config.toml
hidden_act = "silu"
norm_eps = 1e-05
positions = "rope"
rope_fraction = 1.0
tie_word_embeddings = false
init_std_qkv = 0.0193
init_std_up = 0.0193
beta1 = 0.9
beta2 = 0.98
weight_decay = 0.078
max_seq_len = 1024
Each number is 500 + 50 x the weight over the matrix's rms, rounded and kept within 0 to 999. Layers, rows and columns count from 0. Numbers have three digits each.

# layer 7 MLP up, 768x256, rms 0.0536, rows 601-767, columns 64-95
468493540493504494477487505498532527489520493453486476492521529519506485511483489485493494468522
495482506470487502493536529514532508498493513495486523480490527488541471502533499483491505510520
561474478469472535510496523493516476471475518557525510486490510498498524483540500458485545476459
495521501511473510539510508466484517525486474479527480477527508544484503472512482510492490496512
528488507523542475524509471489503518496503476454550487461541472523486534482525503498488463477528
557538527506441465507436452504479504491515490562474534484514488446497529452489529529473556470431
546491535501517497472475437530442488526530561568463508526507504443551489507483519486500534532450
485537517513464509587527533499449518472427512489569562470504535483480469515516518452449499466493
746613605671573632505340165430597323649398577352486516402582644414624479410380516410216652510415
487457489489534481488549509542521493501497500507488496453547518526503499489511476514504490489535
441519618536506811473360529381549452572460526555460728555426428497512463508367288488592732323449
535558507698427394503531572547402140592583423647453488523433669628613389478501420473419668617576
483536516473530472549523500532527511477483504464502521494517511501501504521546513534478525485561
501488504513515496529502496483496497515500508527532489492516451482517518474522501486506508497503
488354518512520289468509631524372444556490506442530519537456379438583625613605429414471534216547
498514503506523491533502519521521505485514478492489534498485476488509499547517502521494494481514
491512507524511512552468531502523501506489473479505499530526501467500500501477529517532493462520
488525497493496523527533457505501511470511515506494510518477480501507489535494521501511526475504
509557528540483484501472488505515490490492476515503497533533478476487484498466515488528512489474
474502520475502490480510482503519521498506519461499488500525483532496503473537486467508521496518
404527417544615560584355465449598475796581322662573351450549464628576323473411581442452645599471
537483436480518488516486568507497503556467477453507500442500555532507519465481497544526473504556
460517510506511512566532503468471518497473488504535496507522520507537496461539522493493478469497
518519490529479535514525483481492493523529485513513537500469514499544490514503479474488514522523
472509511483504488587505509511541516494470519496518522481513493494494529475538499451499529457501
475508510509482488497488493510490501470485507532507506495494469472488503533533483521478516486517
502497494524503526392508483518511500461509511581461498540459513473494505494462500532506543530472
518504488502498483471518468509481504503494538553491485495494518487529478478486474505482527534508
505496492479465496501502469480490514495473517544518454487507528499475518525495500486494508489462
553487491515503526487479551438485490550467502473507482511543515505534504440486503481505460478537
550535508463465488515457517502494491494473494531500512503475511483488538433516526515492513509480
478510500486470491545499520500511503518483506493521508481507470491502505492526508509506503486510
504482506480503469502515528551498496507484509505496506488488523483504496543519510540504489501516
517508530521482493508467493454498507539499478460501477511545535502501486445463482485493493483506
447482503525532549577506495444519496495520487496523504517531493511464502473484510474506489473512
487508519525516471507522474478516504512503514486505515504555507491530485501493512488513510508503
513512506469481482519511510486519508502478512489502497483522527487496484510489496495509501493478
467564502470470492514529471521515492447494509523474518525474483467481484504487511516495509486471
541534493493490455513497518485494518521467500495504490529522487453474506484494488528503505488526
503434489483507505515502522494535498524506503498487515472489551520508505476490521483495512495506
513508526463489489493488504498497495480453520497480521509506522475494524534510508498488492483468
486505489524482529513495502508507490485503504496524538479481547521474533535489512526499487505488
462474513461552466492509540509512507499498503465489497489495495480512489478533489509503517486520
463498500510499486474496467487477523476512495516513492478487508525490507516505480504496513494498
498490510482497497527506495480498493487483531519492498520485500508504509478516515484473534491492
494492502517490519498467497501494494522517526546494510520497483525480490469477485521499505511473
433494519504524516517486496506496504490506497509501490494551544512487484493487507477490486482505
531531480533471502519512466485531509496503473517515534499515515534477534478505498473496511499470
498514511503478480475517492507520485492487502501495491499490481499512502509504481503525514513481
531466507514530517508505511515515485510514517535479503510489512491529491488486509503496505512503
478539486494461468530530477491486516476454513449514533467504507527484488508564498488501502489522
497503479504501491534515493472496505512490487507540501466494526540487506478506527473486487481513
504517530510508541497483480510505486484494543506470525515500516435508513521483477476484522474472
490486508515478533496497477460496478501504507515505518500528568576502481486512533452461495515448
495436499472536463448496526501499493518502510494496447481517552511525495511500507517498500507509
484485529492554517490540483541545514487540511503498519492528477507538485529520505463491504478516
534453465458516484475479473529453510510540502438482494478484491515513524529540506542496488502516
518524493472502494510513504501527490492472504448484550455510455500507469533501490512502472469537
511483510476512470519519476536491479477486518495491478506487463503490503543526481501510497494492
493523530536513527508485483493534482482493521523491504521518516472504493488435516458503526493485
355625771426318384429577590343305340479330506447465409427449622388713699353258299541536484275546
529515536532501466475489448508516516496500491521512418525515479526496551471515492515505544488480
493534515486455456519493497496525513481486499533503480518530480494468504481521504500485530491451
494504516533468488485465511462491498506468502538510495509530576480460524458446526482501518496453
497491513480530480524467496501471494487482496521520484502507504503481541496511509530493487499509
494484506525543514498487515512522503519485511506458525526501522441521507496484465498501550493506
272494526428739774423301483390504474828315508672424545384506363498666537350448541512365755471054
477513498500505479524503538498497519497494478488501501472501475494504490470535482531523497502534
515508534516497520458513445506508497463525525552472564524425481490524505534512462435507594504440
510520492500460526494506489488514497501480515518478527514471513487513500519492473496510503498489
513516492474491562468464479526495486478486549549478517520471527487490510510460459489505539505482
523433556536657422533460266504648352556544590603447415457536513355631520495293482682462512506623
497488518503523470479488496496510512501491521532503456498523505521488510499515500493490529498463
491515498525484521502450499483526490478443518571488450527537506506409550447462512517498497446478
507515499498483504458498528497510500506488508442484529516501541510486494500516475496498496492488
510393498507527510436498483513542469499585496537474425546481504551527498514475493462536548504470
510482492494478500497493494496513511514504488500495487497521549520484523492517510488493512501484
512481526491522461474474496485489509512497498448509474481528487517512535501533496501517457497498
472466512505492502522471486493512493499493513498477482480520531493487512493469525488494487473506
496518519514456492493502511472490504509469502558505501516482495490492511458498498494502531511476
477504508484494480523541509507504506496501519528504486490529510499505476504507543494489475491524
606457516470844579613338347462456467663438244472611680477499411658558268686539607466739820727461
477503509510489523531495518497531490480505482498480538524494509466508489491471495485506532510500
487539516540471475533526509476497505513475471482531520500543517509505510491523522494508482498484
517467491496508467519474501493490510533505490444519468490546510511489511470506513512503470481523
497478497495476490452491499496499502519478511521490485471512517525503500482511455498509505524514
528510536513484519438461452511520493526518537520505469499524459518529525516504487495518516501465
512535488507492511518507491522499491505525488534489530521506532503499485508484487494508522503495
534493494506467542439478480494523483482503509572483532521488536520459537440494487487489544497459
535521515512476489481513468522475508495517498488502506510481447504539521518530472526502500538517
490494500504511479496524492487527502484508537503514479497503527480503499531485499483511483504539
491542524479509523553483458501483502455510516523483542519466495475496507545482495492494537502481
571359367565637508438540453435465468529535491560406494468413564383709351630450344328586634609579
542470495519457510459483479487516490508472515539491475508523525498494497476475519486482501510501
490453505552541493456512494493507507531536494452516476517521480511521495488516526469523528503495
526477485470499503520472524499474494503495506535506537502485513492481524478520510532496505517506
413636416714679671444512429463826359517597538531464556370485556663413485472492476507308663520447
541494519474483528441451492515507484474497503523461533482489506482499531503475490517475515494455
357621489486525509451380417464643303609657258542479395453443578665460123550454598362335760702520
492505533496532507521487479533479501448514543518470501548445470424486508544470486463458509497478
536321559360571527591488531517604558461471427576457493422616306559390366243567697546586488456533
494450480520470484447493477507487502509463481476524443489488465542477545488522496507508496473515
535526529512508505471513464537518490503481536577456492536505497430543493542474494510480516511493
480493536491517483527541496507536501516466532472491454480495499518553475548513481497506481490535
477530468507469475501478532485473518501480491483533515470509484511487520505509480531512503516526
493513508485504480492529486517516499474496513536490531487511481484520486519517508493490532521508
377623526581380437190388387383499407541314577544387437543340639684703600394233421390266550313453
520459519508527473441521445535456502483532506507503462492532451534536488546526466493484505514488
505489495519532509485508498496499502514507505509520452508510506499524505495502535490517504468494
524564497494508499552482518524492515488446502552488541505483514441468543464461555524495485471486
458532487523506533469507486495509516474523496509489534519475508500483509528493497511515502499476
456490510522528518507488468479511501500501509561510456505525518487494526453482515498495523464476
466474508494551518509492537494503492503487507497491494507502506488477516451483515498513511473483
469467513487549514440490465502520473460510461506474434546482500522460508522448510506536494481445
493487511478481486497503494467504513528502513462517470498525552520534491505537481499513499504533
463605542532484547490498421512510524451515515531467523534458478452536465493488499518554559496443
482507485542471505491524497465477489488496489503544487514496502521491540490512523491488498497480
492478488521500499483516484514512507498509488492514488498509534544502501468486507468514530503480
503524498496475463512512471479511513491449498509505474481499519476488482513512491506506498479510
513428493498507557448482505501490485500502541538463529526451521482504527521494521493510535499469
506434462469555544475495526528480477483503498491488502487478496531517501493529509494488503495509
505521535488464463461508469485500511492496502515500497496536483475510521499514534534515508498467
486538503495482457559503518493518517495477484469528516485517507509486518465546496517502491499537
519466485542488493442510494451488516492535476550507466538492517537484527431527487467504562512496
508524488501485495541498499489511496490455505535532484497492535496482525487492519486519495481498
480495508501496506488525487515495497479506496534477493484485483512492511500507477518474519518500
509497506488477470504489533469511507524472468469516466494516532533486513431530482530512476501514
502509513446524502560542499527502503492498550466484490473511516483527515541532517486465480487515
502525490488493479500482525514509489489460495501501498466534522522497492502497499514502473519522
489528494484461477516481504500497507507476480504512515495509464522464507473497477509512511502502
528512485504481503510503500500506513472477514501495528475516520481513488510493486475492510486510
490509492472510534524527513507474502497492527491506528477470494516489498501513517522456483462522
527542478537453488522479475466526479497456504523521476477517549499482511466455500480500504487483
499515493513472537515499484476528489474512468515494531500474526503476508478462480474508538486486
485498524503483487492488462533501501495514490502494542502501436467523512534520519512485538476457
511530517474477502529468489483500521489478536468507552474503480494496522507546494487480473480502
494509500523508521476520517511515504522500483459513497479509521520505511505483494530524490495512
524515512515474504510477487490517499503505503477493521515513488511530496504489481484497483520478
524510522494457486488462490498462485447468507545497529511462496495495538513546480501486545512432
505507485507501522524496496466507487473469516511521508495476528512505496494497514473490493501512
531344443529533444186462450432449518600421298609631497541598385756741251533406539375604707503519
489542516500431479542517488467496523506505482475538541513503524509489496485520531480516512481520
650593619254361525445473374584400470505346656522576452489437614578600432309424644331541679210370
494504467525484514471506499488529494473514458548479518479483530533493515473477507503520543491470
481514529495547525516544452481498504493514507483515517515513487536530491537538508467492516490505
531498490493476477555493541494462514519467496497521549482490461471472553501489508536509470503545
518526531479457475561521496479476511506464513508526525485556480503512482488530535468485472495483
471499514511494498494495477498478504498521486479521525492517464503508534527522518505500496503502
524538508488473538532520501504519493475479508550512509490489543480530495497509485478485491495481
540490522495513448500525447478501518534497498453517463440545467540499534458548474529538479484551
484489517478542485547508496525498512484518511500503508468520503532512519528530518511469480480527
473505507534494497495477531467495513525486480484524471505533495510479533439503508516521524484514
526517488451505491496528504541521511475500496481507559477462501510525502539545503520490513501520
492514512502518486526475501476493511505484512483505463494518511504471533478504510534490482483516
458496771536612515425417379462631457715527409418405643474473411589421332548509365447636446531590
502489448485515458544562444523419522486498502508547501458491436521484492555565494524498459483528
413549718481389164815572571365307398555598411588661561529619366565708341475315349388682378380385
496485489527498518530480528500501482520482474514533482509505532508481525493490518498501501487477
495526488479498499506484514526487507501470518491490563487470500486512509499523487526485499508508
525449511496549476515496522499515511522487492447516466456566533535520523500557510494491463470545
492466516470496450479477535496508525546517519472502497497529513503548504493543471514539515524495
498473499498480500459530496512508491502495519478481451491496514500513503507504477506533506505498
467491499510490466512516508505502514509469492457504497489502495514499523500532481521501486496557
464462472501486497443491481521447529517503493476481539469484472536497533503543513526487495500496
426563645673615659466623360404585351584494564683533330260200510416637459580518262311588609536485
498522514513497478522509495515498508459487489533492540498494488487485521510513514525474483501488
516502504508485496549491480468480502510490524503526470499520506508499527512492511478494502498485
# layer 7 MLP down (transposed), 768x256, rms 0.0411, rows 601-767, columns 64-95
514510507517477510529494506545509442508520514484476472506480493473503536508513492511475530509495
492504500499488501518527468501478576519458464506518508499490488523481502508485514519513506520508
462489524467493484469520525515490532530468527522480461489512480515498403475538522525600466510541
500513525477492478503480466497506464486511512486505492506486503498509502497516492473487498517492
518510544492516486512509510506475437504481505468486483490518518504519510497498471482505525476500
441491526459546492504480593511493470526495510523478517513524501524516472547503540447529497518485
446483452483520510490504588514459514536452507502469489464530497529516481520529531529527436516480
552464499493561496467457460488542502518515517495436381507488487487536503441486453473511524582549
366511502389770469597666431460554493305529500420646452537704481605505629501431504649415499493612
543524522543502476535476500557498498505467550498483495495467508471499521497473520504479484478486
575468466523580167698503506448523415398528409666529346453576560496604434477536825351355464620654
577462440315403643592452525498611568513439459416566512714555392553358706561366608513590348587599
519503499514529489487483509535500496519486451512498444520501513520528561522467496519489534481494
504498521504507486493501515512490466500523534471491504508501480484508513506526491501484507511530
699658473493681553639403489401537480603442479754410404557469551602402435527511753529417476525559
493496479491520486503491511508494507498485494508531503514452500509510506489461494488526518493506
498511489493515506500523482495479506481515512476499477493493482505542480496498522468496519498516
504486494486540505490516468502531504544488473501508483483516496512512500513475526510527517485522
508521480499514510472488470474505456544510513501513488497503534488512530504542549490481526513522
514515512516530513527474508513487441493508511509470474485512507486499548495502497528481508483490
696386327327540520633574479525428477373495627687615509452436682256542618449653521394426537371383
500531520486468493490500469495472541455465485491569519508519496525488517531499526512495499492464
522482520505522497493511485499484481484521516468488495527463486508521504477511498482509515502506
487492514491504485486514491510490519509504485483508539505499509493487466483495501515492492511541
501489491551530510510477508521483484483498508506469433523481494496508510479500462505512504477493
480477473492501508485507498499513522509500503509510487472497495498503486516485500463526520501522
493517466478503516518527505502545524565486507522526545468551507497538468551513537510519480476490
531500475479499481481499520520532501539498519521496519520502503522509497554477549467507466500495
491506503505530541482508474512535466525486521482475466510520491485503477522513489490500534499524
513503532457472478492511503430452573448497524503540509526478505497507444517492508512493510515479
489474515466506520469473556526475477500516527539497483527515484518508495511498530498498490517485
486491496497492494505491489498482487476513521494509495493506487520485530502512496489509510494492
485495487485521503470512515520470548505473491509518503489463456521506509512465515489510527498498
512528497499496492494494503463484453484533498497489496504500524487510511519509516492488501506490
488513510526516492504505493443486491497495518460510461480496516473526506487483488497516498478523
525509491510523484493507501482495472525496526471462466497516511490511534535510528502478495519521
500510501485498515501512472507507460505491530479498438487491487491480509511499497474499518504504
497485488503517505490511514535514464542529485489484479475494493518515523499496513503495523549501
508492500476517513451498505482480470504541515499506476516480504498554488514497533468473499486484
491497522528467483527507539526466507475478520514509516498481479499479474485485515505499456491486
474503493493492518488495521492481524525485487527487487492513506514485481541511502518523521549467
506494523509499492498503485505485464487484520486514520499496512507506501487510491496492518510494
501483501529493507532494495525478526488474473536495482525474484500512533488490472508498498472482
520508484519509518512506482499542465514479502509509497475509505490499468484487494463515515452510
493520517502504492500519518492518524515495500503473473497503475487495501540483507492506484509511
494528487493496477482495534480495514479515499488502528482500504498537485505504521489521477514514
511516484507485514518484489502531493503480504477457462478492511479533521495479456483475502524527
511491512494507510485488484505520441553501485502480476522529544500522490530522509511478500487513
488497483505505497500519515494506493507488520496513519500522501498488501504491520500510495488487
508496494491495466508505547489483538486488511508525554501459485502490480516495515493507470499512
506468505494508494505469487503538421495504507498482474490512501502466524488473501494518505497485
513494513516514508507495492514491444487485486520502491511513502518478502498479491505497506476510
477496476522487504497489543480500533506489506506501472476512500506503511524491482506532492534483
525506515492499472498479505470533464503509503478471486492523509488494509510514472522509504550534
492530499495511514528533484515500541488460520490509490488518476489476495490488496491488515455473
517525530540514494523513510526476476538486513476511488498495518487490545514491509542473498499528
493514527493489506516501533560506471507487482496505536498528484525489480536515523469511532495469
535509499510503480503492484515509510520491515490551491477503505485490512495466526522515529491465
502522474526519501490506510532496492498494512512503481482505482480474520493505500498521488479483
499520494515499523538510509471498489528492488513505476483521543483522490519522483528485482511484
385448498415595586400407541528459339662459533658318620651546671297531449569326586515461488619636
482529506497542492491511544508510493511517519498494513514506517491501472529475542474519499427504
480510477501511499482484548526495455520538500528475455528515508503504506518513506493477509519473
480522504503509546487493507484538455493495487504468470510494492477516508517516485488455495520490
487510526497508501496518532524472493526508499502502462491503514504518493478513509491483516517485
478526488512513514508502537490478556510482481530512501494495506499522505536497510509494489502494
249533413538601221317533702277498408294472420588615359431372286372542420574607315313414466389689
498492497498501488495486508509484496482493511517516502526489501498506532478510508462506497506480
465461491530508493552541531503526467565476495528508524454548531500485496515514548539541436498497
478487485490485516487507475484526515505500488485529527490507511507501471523504515514531488502504
487548479499487506496501492489542531524510482499529513450535499505510474535521537504538464548504
647531694545449690353588528489449574505519258529624460452498427348240447446495310282644692625457
510516497502512503501462523509495468498491525504472476518486488484490519522483477493495511458488
489521495441523502470498484461533548514509522485525474468500527453581453516486515466518535480518
501499472473509511489476479500516492497491491509499503514497506507493523505505524506514503511497
504557517531475489522526566516509446526466529479539587440503499473437473507519496554538506460503
479512512481515500498485522485504462514506507491480507487500497508493481505488497484515520526506
488514530515510512493511526515447441501478518489477490495533500504487527514514502522478530512505
498519508521476508518480512505517465513497520462461493480484506491528489478487500484491487520512
449494487478501513497510510485513511504496494520526520503507501512498483497514493491518482523487
519500500471511494506527479504505504514496500498471462506467489501505494498481496486490530516530
596426240572280605569311422662483394379409418539563463516496716401574658419523528482476421398566
494501480553496534511504509511477505518508486528497473503497520495512510509512478540481515507505
512490512486527484483487485490509460495508507493490482542492500504485519490540515503483519516487
490547511511509523515520500489499487510491487496486466473554518498491496532524497491476530496490
471495494497477517527493467502511501501476529525521535507527519500485490503520526486505490511473
499537503490514500474479510490502473521521537477504510496531523501488495521530508535511506502519
529524472501494496499486495498506477509516505507482491494501527521513489492527501509503486493499
476514529489485487496497535496489490519511514521512559503534524489531428506526524504515478520519
513516505509516492466506511510492511507493480481499538498513511519485528497522516522496502512523
484510503527506514522541478484499500523466506489503492493511506471507508494479477504491508509509
475466501476524489517519472484519484526487471514490471484495495515520505500487498502526506533516
648501560364461532635457526676439573562610405529602477513583614292238491686598503474785525395342
498526476475494500447520503466526555544484503476495512464530513482521446526507516506524508537523
499525526520496498511494502461486528501470520493507525477522516469506510508527490509482477462515
494477503477495505504500514509477506497509519504511511501492472509526467511482512495512488514508
416502515456367319508501532433485395612509341594448629498562358415522614457565537337754493584618
480515521485479509513498521524504501518504512522505525486502492494518473536489524484510513523496
464511632577526354508701500485742346381458242511484359547552517357418746332569439638311415484483
467488462507528501501532512502509539577468473512497452450506493487535489524504502511540511547520
612445372611707428462445679453550492343231488603615214542393535450429453447388290611473158445469
508533506522484513509491520532552462503510513484500518468534503459477498500525502475492496471492
476480496489510499482520538526497508561512487531534524511494495525513484566512537530487515527457
532514508516501472475504503521525485509502504467501519490462490493506518508461511526504518487490
501504499505477520502483462506503490493477512465490480498515501494504504474515510480513508508511
482514498484521498496503483511502537547469496526482463510482499510497525506475501513497518524512
350416340451472579383525540660464603557433387588483362477579513504556552528583577440483479484481
488528479512486470507517509536503496543472506497519500502522519489461498491508485528507500499499
508498522487492467511509497484495512506488508492505522517505490506514477490507492484496508504514
496477535479532538474496528521480485489531493518481476524480498532550499548491499487467538518502
489500479492515503496515455513540472553482476483491537494516514503527530520510502498494531493511
499516528529520495514487521511483479509521525483500513521469509487518512509491490487502510473521
501510503498501493515520510471496474481491490479491491487492497498555497504463475476498488494503
490552496497515546502521466508492466542514495506497471466504504467519513505531483521473556457525
505514496524472490497474517504483493478486530498507490520492497498462497479493537520524488500488
484452470484541493526526501502506441540541495539494533479543515527533565533508558507524474480478
494481504513513484506517475494547487523487484482483514519510513474488496491518487496498520499507
525505509524517487510493493504506478499478515493478499491510506503505528478526493508489483501504
523495471490512518478509472490532497523491493500471456492498496496510497536471494485491521491501
433515498506495500515525520489518605512472524521516527424515477480505457514513511501546470489500
501502540503504482550517450505517553493457491504535534493506481491495498515489501504516494490496
472536485490541509477514498497495467530505485489467479502508486500523533542508495494476539493509
511494507487508504472495511503480457501494501488504460519515490522532511488504523504516517496479
505509516514496491512516526489498446512515532551479511514528496483500426517521533499510438453502
497490513497509507506504505517491487510489506495497496508497492511485478493489483472500502500494
502502484513481477514493512535534491509501505522506523503489514488496500495492511459508475485499
486484497494491512515501498506469477468502515517526498509502486503497502495513527477497484484462
531487549491496478522479522537481469506508503470453459522448481511498519506482490501490520536488
513522478473481485486477503515496497500494502517482492519509505516498493491481508500509498539489
498508497485497508495502464487503457508502496497524503505522503518517513480526518496500511514494
507469491514485511515494475513505490501488516508492497494497489502510463486492499479490488527489
515497521476491473513485456503512554511471496483532483504456475494494493488492506487550489527511
505524508489487520480503486470528494521462490478496478517545545500519491538532480471516501545509
490493502519513498511495467506504448512495493517519503522490518506487489496490519495517479486514
483526490529511486495493529517500519530502503519487510475509501486490522518511501493492533485529
486473519479476491492472472506509479507507502504492483504505493508497490524504523481520505540500
517512514521502503473486501512498474486475499502518525520518511501507539490495516502486505477501
506491506478488506469479521507508482502504496489478513520514492502486501539496525515495486543527
436472498496537551492518487523502478524484500489481485479546489504493480489525481500537501527525
507481511487486498498509465478495490481484500481528497504481500497509482494486499499506496516537
629667502552513640493747579509685349462471590516338403607198373591426405418727613521505468507678
508505526504513509493484506469491474497502529494500497497506500503488496467519543486510509504518
488458324621405521348265653473431129561717343300455588494513329490599553761419498633435363480704
525517515535501522512484523521499432494507516508470527528492511491516493483495481483479507452506
512510513518545499494489472498507479546489485495488478514502502487479547488461510551489507481531
502490537536522505486519501497455515477511535487533476469478508503525458467544514509501511523479
508482501493518480496500505486491469488528548482459426508518480513477507470505483515480508544494
503508539522516511516513485512502494534494484503468482475523515502515519475522489483474545500529
486456500471505505495515493529487461511519496510484500533485485518491480517518492491511484521506
495540541487515496514483532488487383471491522503494489487516515463530518548492538490486493444469
505489547507514490520510513553465491516490514500464460500470493501533493486471492477487519491502
498522499534504513533493490481510492485505513483500485517499524471526504492509484488480497476479
500482523494533495481502490543472525520450483518513502513508470522493521490465536516516530478515
490518523492514471497486488512490518498489506486507502513474515485520523517492513494472517515504
466444466560423418481560616583598525494628505337504587576693429627406452397527532599418593696434
536486497480554493480508466517536480523490535472502511473511488487476494460462521483519549477515
490489356586625449616439409408519551580590305687292804319500499317525446585546577617593412705562
472483506527487513502500533521496481504508497500507477515488503492514485514503488502489506485502
511474491488495503479474523545504467487521504520489491504493484513498520533490521487502496515482
522515536497490490512510540502471483485495515489478464486486516504517485489490495493488499478477
470496491509485503506497553517468469462472513513485541528506471502499532530513518540478508511478
498492510488482508510508473496509496498482542466519540492490504481495467458491525491532503497488
507509503511511516502502492516496489495494501472515507487488506486503501496492512487484500481494
503486498492512500521448507541541476492506500520474547496520483489453511521503517476473501485509
471444741317535277438474457569494514268441161209726635429745382395520499364444351555542348458330
486501467506532516481537510513505472523501473510495483479509490505498506510503487500497506504509
493520541499501499505506502481509476517525515482470449488512519497494475504509492476489505509502